Each number is 128 + 32 x the weight over its row's rms, rounded and kept within 0 to 255. Layers, rows and columns count from 0. Numbers have three digits each. The size before them is the row's rms in percent of the matrix's.

# k: layer 14 attention key, 64x128, rms 0.0518, rows 38-54, columns 0-127
# q: layer 14 attention query, 128x128, rms 0.0483, rows 39-54,103-118, columns 0-127
k38 129:139102110152115112126202142114109087121108154124042104132110123079152103175129153142129184142116088149153132173146158116164171141132118122131121114215128132144201128063103125120061132151114192186100147156135104155072132146184178121156130106124142150105081140093152147101150149132109168079069125100118147132189170165110076218154155127121165158154115113093138142085099139121125081111105
q39 097:111179115182084118129080107118138180085159128110103135156216120175113068118155153143167152163128134175127118087107192170145089052156155125070118149121180152133134129135081091129113144133103131101165097160136140183095113120124111156094159116070141127158096140099117120129145046159154132126176119136133138117146135167057084099116202096154151094189162114104102074075117125154116105141124
q103 107:129155201143067085047111170103133152121166189121133145151106084136119115060148110071187153105137139164126134088153112081122156098140150111077097158095124132152151111144061141137100139151158114125169143146154102117093107102106175071107136181120180125178157127093120125108132077153187119064182158140145142069144141165127142113184145141112143188183142108147108117095093106146110146158186
k39 123:090170129183102123148154106077123165127202145124122084180163105160074111108136183125154151117135152186119125123157105096154161108115143132097102122101168149110110129125105130158090140185141188114165104197113082141170078130186134178151155122139191135145090139114107140132101040095151121084182186151202152124134114140098138129131163120140127099191132141130119151114150080138179062096164
q40 105:142114099109080122138168148164110102132095106067125095100094154131134156094096051109180091136132091101117105162153123087169118123160060098108078095052158177101084095132131159150113128121178112169109130096189172109129094112093211146182165140113106143162101148123110125139151142109139144151127191138164110162117124138129122125163094167084120138140139091139208153111131092158042146180151
q104 105:119123158146096128098121131106109094107124092132170115115115065082133108093103113196147219128139133096112149074092156125064125139096131118171099169073057128142137143147146136150127173136130124105117122074096087112107155117104108072097148121106020126108076129170130164159121053112146129198128130153177109148102108167096107125107104118064139102173108137100138116149097037132129125134128
k40 099:114131136103117113148147141119186138159137097147183119105101120176069069097140122159141185180115098134097091135168190157093147107108177094154114164107086153184097164152144091130142082138149141110124107143092096121160064105062140085095139136153116163147127163099085155159132114101132125186147078155140116060063138137070157102067156207111132168131054180133132125166145133128126136133114
q41 098:110128117152092154106161114120150122077144110110066156133194156128181145104176133128119171099123089200126110072133145061104149163128137141129131090165053159116197053155155103156154228093095115128084176103057184104091122133141134067140142124151147114142126120105108163098153159121163105124072114165130173147149128107139119138173100137126099118146167113103081147147146126128157129164183
q105 108:099136119144161124110083144133168077120097120173107161149126142154149118225133175115143108143109151121162148043101167127147150196131157114110128115085192161140176121112089131111144137178096132114150149095117140139143132139101143095113121128156053151117104115132160209095147090147094112098061111163120145134131078135104061107088099117113144166118123144147042094157160195148123079077085
k41 111:141151172099110129145151134046128080113138136110135100148127072142134066075139152147111048100133066176138164052151121136099139148124132146116094157106174155149180095101129195101144096194188122133173117075145130089137101137184150130183176146128132098115134137163135123104120099108156113135131143122116147129165129165112103128159115129058164124131125065135129166058134062138090163198123
q42 108:169118111074120154142146151138072085110071127106165091125164122106073163114123103149095139175129169156129143119155155105124161083091145123092032203145100091114134098091141115083125142084085122085120053105134151105142119162135133127137122169126104125149141081113064110141179166133145129132121110072197175166120117094177112164112113156120094219145102153169118094118174101127148166178136
q106 115:127125099066159150142131111128089148192044121097117136149136180102121139172088083146145171221146118115121123118194132128140152093129093087148111116146095117113153103136216062078139086152121149103127047162160148121144174166075090131151153122189107095147057159160115120128137175120196093111110144127114135160140113121143139149188105135134153122141147091152103096081161149130143094153118
k42 121:133153094187119072068167114100086182158100137117170119169105164113090096082138149095150149181152131162163143196128129093119121127148153124104143115115080093077142127138117148186157137141082098191148043140164051155143113143135100116110076107127118122166062157079157102159116070185179138056185129092139103139128137078126158132129141118094151127134121152110104164141151138129156173110130
q43 096:085088141155146136121178123122123167108091195150070087114126049124103088165107131024137114114147124088172118150124141121165129098164138158095118177153168164133160173095091164144152123144088108175119128168152131124172153101125142169071115077167123150079078118189141139077117156195151140155115139103118110099127121120088151109136170140122142113176133101139190212125135178106156094139127
q107 122:082080102154148105146174129100114135073128148108100118139115114091144214139141178175166149164129024160123150126144181135154146171151093197168155131154144112093172108060134146125143150118128124127139127178131139132126162154141131100103127153165071166109066183149106110093163087143158114128044092173077119126087087112120116124147150128156151169145144153065089100127095158141172105123161
k43 113:075119109104153141132140104107119167096137161115100146162110090113163151089156103085134122132147076131180142127142139133175091155108052149126166139156122133132218119132081131138157187137091112113113115230124158104074131129138128163164082124170123148104084097153175106204177101107145144081056115132106124127091165150102158098137126131148125139151107116071110162120203167061126165116086
q44 103:160110120060135154131103146118143179118104128146073121144160128078138160045077073169130175089127180130179140167137132125102150102102123055108141120159107136116145133157144132179169113145156083125138107171127149163118104164109182127105136119077142121131208177090081146101102163098160102131174132111122173113089199100116130084166170087098167105189165112138130131129161104187108159164162
q108 116:166132100109180102138115121114132166060093139142101154147116125142108166030093115134085145120128132149143144091124112161117194166100126076098123130172043121097116174116130162177146082142139087154120108173101106168180145121134189141081118094115137073130169125081164117126163192134130057143105150124131129148068177142119179149112141088172180123178122128147105099099090088153082112140101
k44 108:221160110182130126136169129119111146119126123162144110075142107142088110094110135144152162151130130126155118136127152086104106091178102142119135129112033085141088105177115146118141148105103071162183108150113153156139123053140094183121110086107109099097155130140160198074141205160074073129097109153102117129083124168161063133085112062153130168140118144083116155106112127096184136147148
q45 101:112104119081148131146171118093132183135145046129122130076186109148136149150168157191053140157083105145113166154163145142083106143113085095130150113094168098118161148145183136187142118080092099080084061131103132063111152101061147156117184169145119130096170123130156082161103145133086100096130137134118157135115133110122081122202191132148150122159168140160096141114116140068124114119089
q109 124:114122168098083119109143167092109178075106126118124127056178094099129174104127110144163187139068106118137135105117091143077174056083149109103077097075161133128169097152134170156153147126123073108092097119135148115116171124114111111117195181178109138125147100115169046109147134140126120173108135122153131122152117125069100058185105158117187176120103103100169116103182139091105148147117
k45 114:045092145102171098135132142148156165106098135101087114069151113117174178122113153130138178094128114117163129023164110142111146149113139065106109081105133098120092081141156102156170138101177068127109085095081147112133150134098181134113146108156124175126137123116166112096135132085089104159135115109120077107168050099153107120112120122179143146110109072121128162083143107099039146179088
q46 108:094126159134113138099148098142093097144142190189149133117113126141055110128110156151107098109110114100105098153126148132128196148105143147111067195063226100171145200144166154148143101143063109175110125175160078119173118120126135115096139120124095151188149173167115189131149110121139141110097139130207122164126085145113131113160121159093138140144152156179113073086137085121168102099169
q110 134:161138167174128112154142135130115131129094112176132093154166158161062120205052243095151065098100117107120094145104114134145129146140136113085156185125140173153124123160116141088072166101103157125091156096145151179162090102108092138144116110117070175143097145139087149123132065139119102112147166120150118149123128139133129141081131127054087106096115162156161165088107071174160113087103
k46 120:164116118170111111148102102147115090152115116200155065196137126095112119120036150115093061126053170059148102160162119119173114128153085106122150161145127140160127124156106121142091156147182076107059121115105113096099170094132072140132075135100118169170108137108130099093122098148116112117122215130148129111133145129143080169113133091110078116107144206126146083093106087133129162100121
q47 107:136095133133175103170124114097155134149092119141087124217079157103094077126123184107116072106148142176089103107183130142121094153064155116194201140093069110121142106137116127167121142186125099076104132101121072132153094148149174191103091158180145149132136125181149115191071103107095125166128142116123103132151155135136130130089085162076075169148116137149176162117100149131160094108105
q111 117:114116054114117091098058095099137061113154194149120103217121090066128121085141162146158148114139063176134082135167093114110114108130170115145144184103097183155182100139148127168125123185119071151131116151161089129153171159142185140116134163149136146142086140166109104138126102124168157108154175177139106119124157130121138100172135142131120154136133172080197053110147096100132139162131
k47 113:143102166157139128126129140127124117181155127185149157082110095131107058135139134117128106099166087030114112118182145131165103155101141149102195154109124091184151126113159133077130106119170149134114151113083146119145150064153116138152135166141122137128089143161102126160085140168238145125184044166139084158101142128128151080099095109119084147152176169152149109188118106098156096140175
q48 110:144134119090192068074155140162080094104089106093111141173139133104089109085172125147128129105121073152096092066150150097107123117078103180139107080145173143094153099065157090104116135069110111128170018167137103121103129151067135130094123154152115083127132112129140111198197111104086119069100122116142141133078153097119119169168119143129107184127113086142137090144140116094133094134118
q112 119:077119141099118076102173132153127078102100117120149121103160163108117083131112075162097091114146088154127053174148199051100131119090134154137111156142164133069112159082166126165108168069087149136148144096081122102125104100125153111130104163171137120105123154135156122175143148149079065084044151067114098142154101115089123133087131171157134152106100111115135149121095151075165175084081
k48 120:089096122134138143072174165140130074127097127152097116119115099087131135085104173124092075141173098194111082189171148125135130151131157162124133133116176172090141111096078122121085133060145111121121082115106114106111121128091100103120094188215130124180088153130076147114094120224115067138046156112103118133102088141135132171109142165180133123087093144074114140138128160123128140089144
q49 101:128151141124164141066113102117171162135110140150175141097126122133072135120170125170125100152118141124101183125111128194177143135044144155142090145133181081126156122114170132122172059166132065188081121133127149085041155095155150123128132103116149144120156127098106190164165179103140164130168124117112132073155105154147139150118110065149127128176191084086092133096061097159099117156115
q113 114:117172146130167149083103125143163147166111108159161137127123106139157127105112121103072129139101074146116123115143131174152064129084139086143132154102154151143197077127149081149155101134127092158055082128064229107093120135159175105147105122151135143094129111114126166139131085115183162123171097146064074107165112097110138102112081086174075074123206145110107127122096103081107128161083
k49 115:116161123083198132170109116144146101138159117185143122166127101144103077154153163195137089118131105189190164167137132111146161187074088122187126158141127121096123140141139080099166127121146163127132083152137126133079151074130147096112143097207166142099153113038176099183156141154098127188121109089125160182103054112114116155109145113145171115113095105178159125113120138159137150159157
q50 113:164197150131139126131140152080110115138154113114085150139134116096130105114104133126206136133097153066083103112147133093174090078102122111165115107154150108085095070172129186143136112190150134101136081160189140118085119140117138109141149159121134036084133141128149152189126107106153128094142199074134165107117128125120108073144207125130152081142143110090183143160101097151035123149145
q114 125:164119115200143125112153163058099139131132089101105152104136148118125134181108142169128182174040146091157099106105132164171075144076122160065139168088153113173087102153091168119162174131101138138138096110178150077137122122085137167063107132104082131094100141117110119095100099162161150092114134133111084079071151110118200053148121129078139104112136096140132083145182129119151132113110
k50 116:106124175151162171155144128218143145131142190137181131121132148158083170175148122063149146179125142118125127135128111092168152148109136081117131150068137140139115105131110110071105143197174137124156113121096121145094175128134123087143138119136146117173111118130168148123139107135143160128065136123195191111163114110127096130089123111117129145132098095045046098183088097095038105164183
q51 100:142163144140039119060121140092160107135118145139132139129128128125115061162106085134132139111119165043178155100074176155095123186110111128095120190132139142120137118152147170108173083104132122140128109164208083117181077113120153140171100135093136128071135129186162114080121168112129159125118126091104099086086107119086157117135039106149126127080129137160122166112161165127134174110061
q115 119:119158133129076080138118130135171104164079124211162153114186100131174128129087104092093200146165090196135147141127154097126162121132140155081085179130092176150199048151077082099126172090147113164148120144208149114197155151124148090113119134118153128139094141153157130092162170127107110104123120111154134110120135076113125157155094152151085119106113134089083110143168120092158171126084
k51 120:116092111121065110098158125104191182181100159165118167131121112131125194134121129155078169119161151082130103115211129138130105132092089129125084114116163142126147121163127159124144176134233200092176119119215155161170185083125134097163148158204144109087162118177140130173118100135136143101116120086136160179139181135126126143144113098151148116121088149130136149112147108132129134094077
q52 099:163058111122114118130170091138080126074153186123139120084130119111105118152206137153153170165140140093145128145136128127132152121154122097079149143115155118117160081132133077052148127120153046113115165205070146129121146097113085121159113156148130103208159065113105136143153160117176152138155156150123171200086104111152109138132178107173140121131093092102182075165154134163113088181121
q116 126:096111087106131097158147102112143113086136144128134139136125077127095101138185091146103117093087103137134092182133129109123088091157089166144081192131141162099159120155085128047118154092149107174076091159165119057085105124130128149119114178140179117066075116136148058062126148170092159188108137135122082087092106144077131118144110167124170117136104124159155129125167169087136126211154
k52 119:130131112139145150128132082114151148107132179139143084121070169103126134170115143146125146109173091151144152125210115117145174163084138108061083086151116132114172125122152097093135153090157169112125134150160065154128089087150136147159175164112192166187086093095082136147105147164126181137100088099117108103157127084154111077124121127173093141098185094081121137127097219173143116128045
q53 093:127121129128137172124129101150118150083119133106095092046110141189091069123153092125156199138178158163086116092100118123092123117178106135106139135132162145098108142092086128132211139117120091140123147163141157087142120101121118169111144143079110124154115125104140111140108176094121092133113118112075139150132150133163172063226149085154148206122103051104137094100106136153191063163089
q117 121:108125096140167132100165150159134125072101185104092122087102169132161118035182132105101150167171157202104095113114092148129151120206130106099201148136116138171165141129093164140114142081096072121140152118099117147135169145147070173105138137100104129139131121145081113156076157115115195136128108144090118164105061153135157091166139153167126177128185087163154169118132153106097069107118
k53 110:078147155143130179092157117160119104092109114108096046081121176122134120090137127128144146174124163147136129112168087103138113128185095121154208075184097149132113090098130148165140158120158111057126123070084128119142116147156086127158151156155141090087084181100137105166074065157128153135116082135087202174152119121107136101177092142136162166119148098147151111111125146047123077088132
q54 094:110087109132133112105192115167074148092134103127175140106199164169109198166138184086146150104180147164113139146148169104148156149155096183151084109129131130139100141165105157139091177144135182151093106140111179148172186131131094072166105158087158114138120130096111158145161106134118182135119146160214123091101063121087115160082123178114118163132083140107091133113126124197142110072141
q118 136:073111150206051105111175119107126079100166104166128133105164121169113148114117148093192158169153081181167091102115136145128102095167113176132088144148165131110118132141123138131136134141155164168121085139122161119142137149184111116116119164100173088141062179110147130091123095086123205174172142156202098079109164134088129148161118070162091119181087108118092115107095109170125098151158
k54 124:054124170143090170138146136150104145139142135165127091129154096170086159084087045139136139094104150170145117114124113149107145157158089136085057090111138130101104138135092093166128161121116143152125143136149143105136134063149132081140131155133125133136133130089112168168168199105184212114141105129143053056128159102062148087136079081145084087177158084173128130122158138154148143095165